Weights of a small transformer language model.
Size: 11 layers, width 64, 2 heads of 32, MLP 192 GeGLU, vocabulary 2217, 0.94M parameters.
Architecture: LayerNorm before each block, learned positions, biases, untied embeddings.
Each number is 128 + 24 x the weight over its row's rms, rounded and kept within 0 to 255. Layers, rows and columns count from 0. Numbers have three digits each. The size before them is the row's rms in percent of the matrix's.

# layer 8 MLP down, 64x192, rms 0.197, rows 0-63, columns 0-95
095:121115121124155137138129139114143105118150111119126091125122149129149128133135096147137160136139144126115112120188127101133148120173145151109102144125079115114132137099135132142140145126095167107090149143106130152155132145139113133163154091095110144113162113103169130156129124120139144158
095:091133090136143076144149130077108136125107118114099149135149125153134081114084113122104121120108147114114106113108131157117091134107148140106123160115122154127116134185086092126125164114111133073150118111128147126088168102129096110138116126112121136138085124137107086125147136127185101090
096:140167115137127110135073131115128109128163176165072122141152106105121172128111122162144136160141144133113134091154143086092140116144160127138106154119141134156157115147158161097096144161157130079101183126138090125122112142117158145130143132159124107098111133134154138108115099137147109128
087:109094167145095127108099140160161207075156145143163193143142108133109154158141141128130144142124099149132091108134136133147105102084129118113142121162162160163105132139119134112111121162136122131160173116117101120148135153129122135113095136176174095135162167102122127122133109123138141144
099:122154141159135158162134123131113128134128111105125102121131089132121144099065124153134106134121058100141157114167127160157108133086107104106118107161192137096129156103156165133152109112109148112126131094186112093124105115123149147103157157157163122125149117121102150121137161123165092102
099:127144153111152081137135149082136125120082130134106136134112104160122128165158163075107142142159121151139109128131165108128147125186110172138142147125098149123064109100118133132126129152110090153163128137118153134105121119113106124127103168137146117146146165140171151164141142108108134170
112:115131111158120134149126097137119151116138107167127093177081132068163110140138150145120109125130105134129130116123132138153146132113082140168115084125147090092094157092097145148128163129091188095135051134122113120171186141131130144153110108176139098134106179158139121109103155129111115109
097:115166125114142124125099162154146113099118082125103160139174157130100089139152142134140147112134152146107096135109152120171141166112174164144119081133161138120155126092138148133104114119139115192111087153104098117133180148128169146120127156112169128120116143135107111130088108120110115100
096:173107150136138126147114126151140084149114132120169104120147127128103089131084112152113124121122109136155124127118148153119133164050077162121104124131149139138130164141125104090159133117103143136122098108130159148151129133138123113122088098100131137174110138108157119096165121111135140167
095:093123145129126135143177110097122073116088119134130171093055126108113147116169091093109126100120144147135119105119138139107142155096141114149164132093128118114134123155151125116111150098139088137149124101141097121114119139160151170112147107116106132127129118070124143127093117154098130141
103:146089159147120142121156128130148144130152112132118125134133155126128133079110106177121121076150118104106112122106086174145130120136135137118140140145094143117150121166171131112136102126137100105131094117131118066113160135112117119097130111152084137110156099123093092149112121124119126164
093:112135152128110125143149121176136141131168167156111120153105170087127090174178101129139100100131099138149129130083112161123105141119132153132190089143123115107101109083093089119117082136154150128144128113115096125114153119165134141146155177104128092134128161169124121126199136103130087126
098:182140142135136134112138091161115197127100147135109168126153146132106156109123122135141152119110127132116159167142110088116156168144123133112109161131111112155122131123147161121122079125174123144094118104153137121090127134143126125186106148158111139160111142133120129106091186116114133094
119:138085126110111114096144152143130135163102154089133106094115111113160154143133134094150148131106114126125161137151131118159053094085126121125133113144121117131133137127115101129124122129101120146096147140112146141159125126134159130105124143111180077174129130127142125163091115113190101124
111:145098119075099081114093166137139148149117110068139130125102141120129110162130139127143140153140122130051044128111134127117105085129150108161120142153136130152121111148133137156109143119106141149111119150154136123111115111126158165126145113132144128113089133141127115141112113131127112153
108:145115125121123145127147121137173141123157185095141113068095107118142117171154069092113107126144120146114067113102143136132126138166060125123148147117110085112135127165171177100106115154155117126145114131098155150111127097137091096129160129145147113106109096121102136091127087111145180155
099:123137159121139143138130123115165133075123058116093136121176143147107218106154104145175117083107090126107145168143106149097125119126111128137143136112105124144110135113139100116112174088112121129119115104106137136122117131124137126107099130134136136068161126113116082150175151115127119108
096:113144155114136093152142105087111134161158070108140138139122137099102074124142159150149148124111095193164158154096136126093121114154098149180146135131147135154168130117105148126134152126162176105066097103124130132121106104143103160111147126127128133093110092145114109138146103117174134102
110:111122156125107129128135144112160151139165168097163113096081107126097121126140126118132141092076143125126138107167110163117135109130136134112155107148159119119145073143103133154098108119136122127097115139124083082109112137155127113115115100131149138094136083134081074160125088111155107156
107:134155110109116121131125152151147184123115142102109109157144117120112152141126146127095157123145169113107115151082117141131180168115129129119123149136163138140110115127138103146115161124138082080120110158109123139116107125133139113178185145111175101114075146144106116093083149137156153166
093:114149113140134155093114128128151174119184117176155129118146128148107126123102109107131122138119169090103143136154069112159129146102135143123124134122130101135089142159165140133093160111127125137108129122151115122116141149122149138134098089129165164121135139131167085129138144118138132101
097:145157084157140106138117132101144125152108137141141136111116165178118118093142141080127136188085108115120071110152151116121141143140142093152123127127195142138119121149084123118149131119143124092121147123144148090119140144144147131127130141097111166120110119136131138136148136095138101137
090:103112127120109149128094141164149144160161122126158102144127143123114082123116120145091125091151123112091128104174062117091093130147123109133144117110157146144124119129110152160134073130181146133119121172102105124152097118112124101114139169109093160133141077168101164118131112168106115144
089:133181107092111137113150120121137146146082144136131103124136119162123101100124162105111145126151155100127101101136115068134120136085147168102137157113152128122114122116133088094127142131107092175128147121130122147139119117139107118106131164165154082152095153128175111097157137153138123145
102:160141115132136074142114112131154103177132120145111146119147126126165103126119112164148135177158097163136169102133190131125160077123125137137157104123103123124129125132113123146097144123105144081132126108135100151125122144127119148133130143097100121151135141107135123153095117132066113123
108:155118150108133079082113142094138120142062145132133077116137151161113141098133191125140131101098109153130127139110153110143098126166123117091152096114135132135153135117120088103132107149154095120144127170105152109111115138144116142140120101105140126113172132176128137126188115162121141136
099:155139093133127148104129174129113094171125118143098122098108087131155133128109083144166143132129145142135149137099092131138121061097160094116123143166110148106176126120125135150184207154126155125141104147131157150152153155119146114160116118107151129165076147121169131113117116093107138122
103:106166153116099092122164140130060130113129127119141131121116148120079090115113100144152131106161107079144167153108130142094138142112139149105133161159126111133119119125125163131124196135129172117138151119153133117125146138093132140105087127136116110138112139153126123091119117153178102133
135:144094119114129098147125121147111062119079108186103129151134110134149117147108169117118096133130136101125104111095131147143150112140154133154124118128124117119125107074112105125125125131137182138168131130141123161159150133079094143114163122102091128151141161124113185083132150103117119105
104:129140097103099169155152128088105131096125131140133103143170122147130097117133178120101155132117121135115160124100145067117152097144155140135173148123162134128145107126116157126112155156130127098103131154143102176072117129132143104150139142137098126128124109144145137159110110158180139084
102:115116124107116104154152114115132129109078144136166149135152114120166126145100147103110133127177129147162091124100152095134132149087157126138119175114156136119128128116142137164130132123136163191141115106185128156151161120080119112156165117159115112138127168085096146123108146132123110129
083:136111140146146092125100145124116102140140116099155138197147150106093123134120154141123080175168141119110124160129160176136090118082165106118113129131133140121145156143165107148150137102117164138140195091143168158150127134135117110093145120097122113124121109127133174136123143137118127157
096:138116061134140100151138115096116127163087127057152123162134088111081125142108119102140121126145122138153122149150142170131105134112140138158116085131138098139135164162146144130121075138110130114138167127124148134106097112137127083073125164156162133137118148114128152149102118169146119083
110:145119127132152162121081119121080153115178083141124159150124110100139146138165130155120119185109080115125135128070152117148115145145097106089099121141151119171118116163131169107179149117153144115133107128128169116154125122139116119082154136121122154112109140108154132106143137129098120153
090:131163114140129188163093136145066119136130115158122117162173153149136139118130119122133168161117167116136114132112105098154176131107124108115072131126186150131090151131161091131178143109119130160116170167120166114132093143122093134105110124162141115155068129114163158153107127112113098060
096:129107122133154161175092128117135102094115136134114102094074183130140135151146134136139104117126152099158118136120138172131130111119149100127109140135138124162130087114064115142131112104164110117149072119140137156080121159173122129108142067115137164125135114091133112152090136133153138134
096:110166109115124128174084126115122138118175151147115126146111151088107128170163144112140108120160134120145107147135106155135141131093100095151121171127146114111088101057126113142147093129154082144139123146116111180115157149130157085128186109148093141107108125129118139158105161133101130094
096:122159146144108104139113155138134126134100110166117166165105137142152060123075167114141130168172121103138145128133106140107117160074093114178139125126137150131135120132141109155144129107114107146117149119132184130157125110147161155138130134162125123178138087112130103140123147078138143118
094:132126161125163135088147112127172143158158099123136098117091143138120122132131119138139107105112154135140128107147110127151082057173091125122092108133131123132143185137139119110168082143131114085174156111107151105088142141137141099091141116142114102120151127162131154103124112127101112131
102:159104159140142108117101118162127134143126167128157177105143113138145137076153108131118122136132131089116107087105115063199129107113026124146115112134106112112096158115151176094157110143116114147142145146113152118163112133096097160128108120141115126115166131129147088102112113112146138102
104:147111128134112112124140100100135101130130161150139090163124144135114119122141063104138124083156124127098167127137130111143103173110094111132140120127070094133122142171116112139150093137131112159144156111103150131154109127071110118084074097143121152099133117125137132164119125154119133145
098:173166111105133130087151128073134084125122128162086150097153171137134161089106138149140131094142163106158112179160123131137172150135133097121083135121086128151101137097147137136122195132118123128098164112162122116133129159138146126122100151103088168144166145104132156137143134147119171120
102:131142122119118174112167133159111115069106127117141179103135114135091166171123114120141148099121184153131145075133148112126146123160113144124180099153147133132136122124153139123142154164141138108134138140109142145116088141145156148093141105146163090125106124115114128118120122108117142109
119:116133091156125190110105094117107135133117099152160125128114134121114131153141125148117134127131115154167179160171141124080107129171111166165113150122129132121139174120102120143139107118150170100128119108104153175147109105110096186173103105118100086084123122139140129137134172136113117133
099:158139138100091122123142114139141136136115133157161105114158109133106119108151094170094122132136128124150117100121115095159182134166098149136157079124144123117167144128156105147125113137102131133131151150103135161141133105093120154110146159181103110128138127180136133118092077166108188141
101:114158153149142148125137127133136149136137156145158144114074161135100150107124126126125110125103125126116138131155129137117178157098110088098113107127145146103189112117131104117106162124124101142102161108152084114126119127122130135177098101140142126110155109106100099133148108168103172141
106:095130107121117145115089120155130157072123078148132163133121125141151139073146137103115123150093113153126154120156116120109145157136173128138119138095108164120139155140130134137134146152136134078189115137128114114131202141068154130143131133103123154158124168112149139110090155138098186142
090:110143095133150153137133095098164142121107155115147199122128147126096120135111161104119144191133169131148150121099069132090109115095116129119151126115127123101063110116156151143077127108148123147115141117093098155191115111109126109107109112108139125115111127105148143094084149147130152145
086:097111069158124125126157113194120113141147178129139161160170108119148130105130100148120108133150182152137119102118125096151141111149127103143091141099094106128172156138157141125132074124144122148113133119155140098142107136122160153119096112150136114163147088108141157126114114118114114141
100:112170086126152133123105099067092137131134099122154121090113114145159122118150170095133106138133097146135137072139161096131122121104139152097172120101075135132150121145158137097101096121150154117101105121090091123109093107125110120154162167075103122159133118151091127175148129119152116106
094:154160146132141137119165116114124146109127152153149125134145164143163127145092130128137111129113096118165166123150061145137127111137071152119107102150116115127096125162115064127161160096140110144113164118158171114148105101147146170140123148138123147142141144125144146160144145074081130116
086:082103153131089124103190133172119102085138115133133102106133121109139166144085136124118129092151095120122168177190127140122178180124150107120074120117132154096136167149143123120120130128129123140106121124144136126105115117104121155124146129146069137143186092118103125120142128132129158161
107:130078124128120154115143128146132144077149166103093115136131096096188119126152097099147127117094125162112097134133104125168090110152138101100161109123081125148137112185148073120164106122105097135131101144129123118131125140184145088173139125093123135157100133125151124152150154102162127142
096:125125174160128118108131096154144144127124119115135117133142142133105131141185112135125131119142199161146152159109154113096170152161129187122136147125081106136152094132088132105148132124118107186181103128125137122120122149164108083122126109100124130128134160077124118131150118128090131149
103:131158114130146162174120149131124110172143135090158090165098105133109139071162151124159118128128143122108151149126142143129091115167148119136135134120096134116145120137107157147119100139127100083141131138108115133136147104149121090126180163116130144123116167168102117098132121171122133080
092:086122160130126120163174158136116131144163120099128117136134081160173154123138148092107123073120119102129132110135108142131099118141151106145099113133137137141111143107176126085125123142097147135160156125153127138133136160098134137129102145117111095152126100166119128149159110144084132139
103:109109179144152121148128138144090117145123098147128098103082105160143089146108122167122108103151154107140111133125135146145119125153155128132094113118116164135147143085090109167119120146118123122167110132159120114112160139116156130165110130118149109127119144184126136131156114157103147089
096:124107139137104151104132132109128124126142138124089135161145103127108118135160102146151142115081144135097157115202143115083131153180090145111111191137098139132117135154096111129105139108136118115107103132132116104117130092137121103139076084164141176104157107147095092067154122149147097113
105:132118112150135100129110133123176111092129099147080175088177140120141128136117143125111092157097157148135105131119134140098125093123133105120120119112154103122125088102078107123089171099142119087120109135128115110087156112151063130141114165172167135142116092113075119085156122132126125141
093:112117118098095130061132131106090088142121087095103163167123139093122170137126152173147160155111144108124146147108152127132123131138119101111141102147124165147137150084098120141148113132096102087097123128116139103100104130137142142166159141081136139124159143154126104166159147112117101127
099:124098154119115120152126147160144111158154142120116124051180135120164157180126114160125146135132157118108138153107141081098144158067186119120171120135114149164125112138134134102093101159121118170130147133093081149171133151143103151119112143140120165110164110104115130074120120158146146175
100:115109120122158095135132135113137131140142116142118107126155096147131095149089135152121136128152091103132082136124132136125120125189193100136177109139110130114137114172139195111126090121092124159109132136155133124154133095126128131130095118117157129127125104110183173125136129095087121176
106:144101135147153150112144104152130125143102141083109080115091111136130114124137148120089142099118115150130127134083124182143134118133135140135132149091116092120126077093117140135112114094093144185124133115097114087105137069187139091131150088099125132120120165123140131137168139140156110111
092:120105123139154142093094127146085101145130159092117109155104107098141150112114090115128118158128102154136131105102112124128098116163157124142104129129144110114112153164109130146134112136102128152121103143129131117139073129130155137152132131100119147061142105102117135157092110104126117107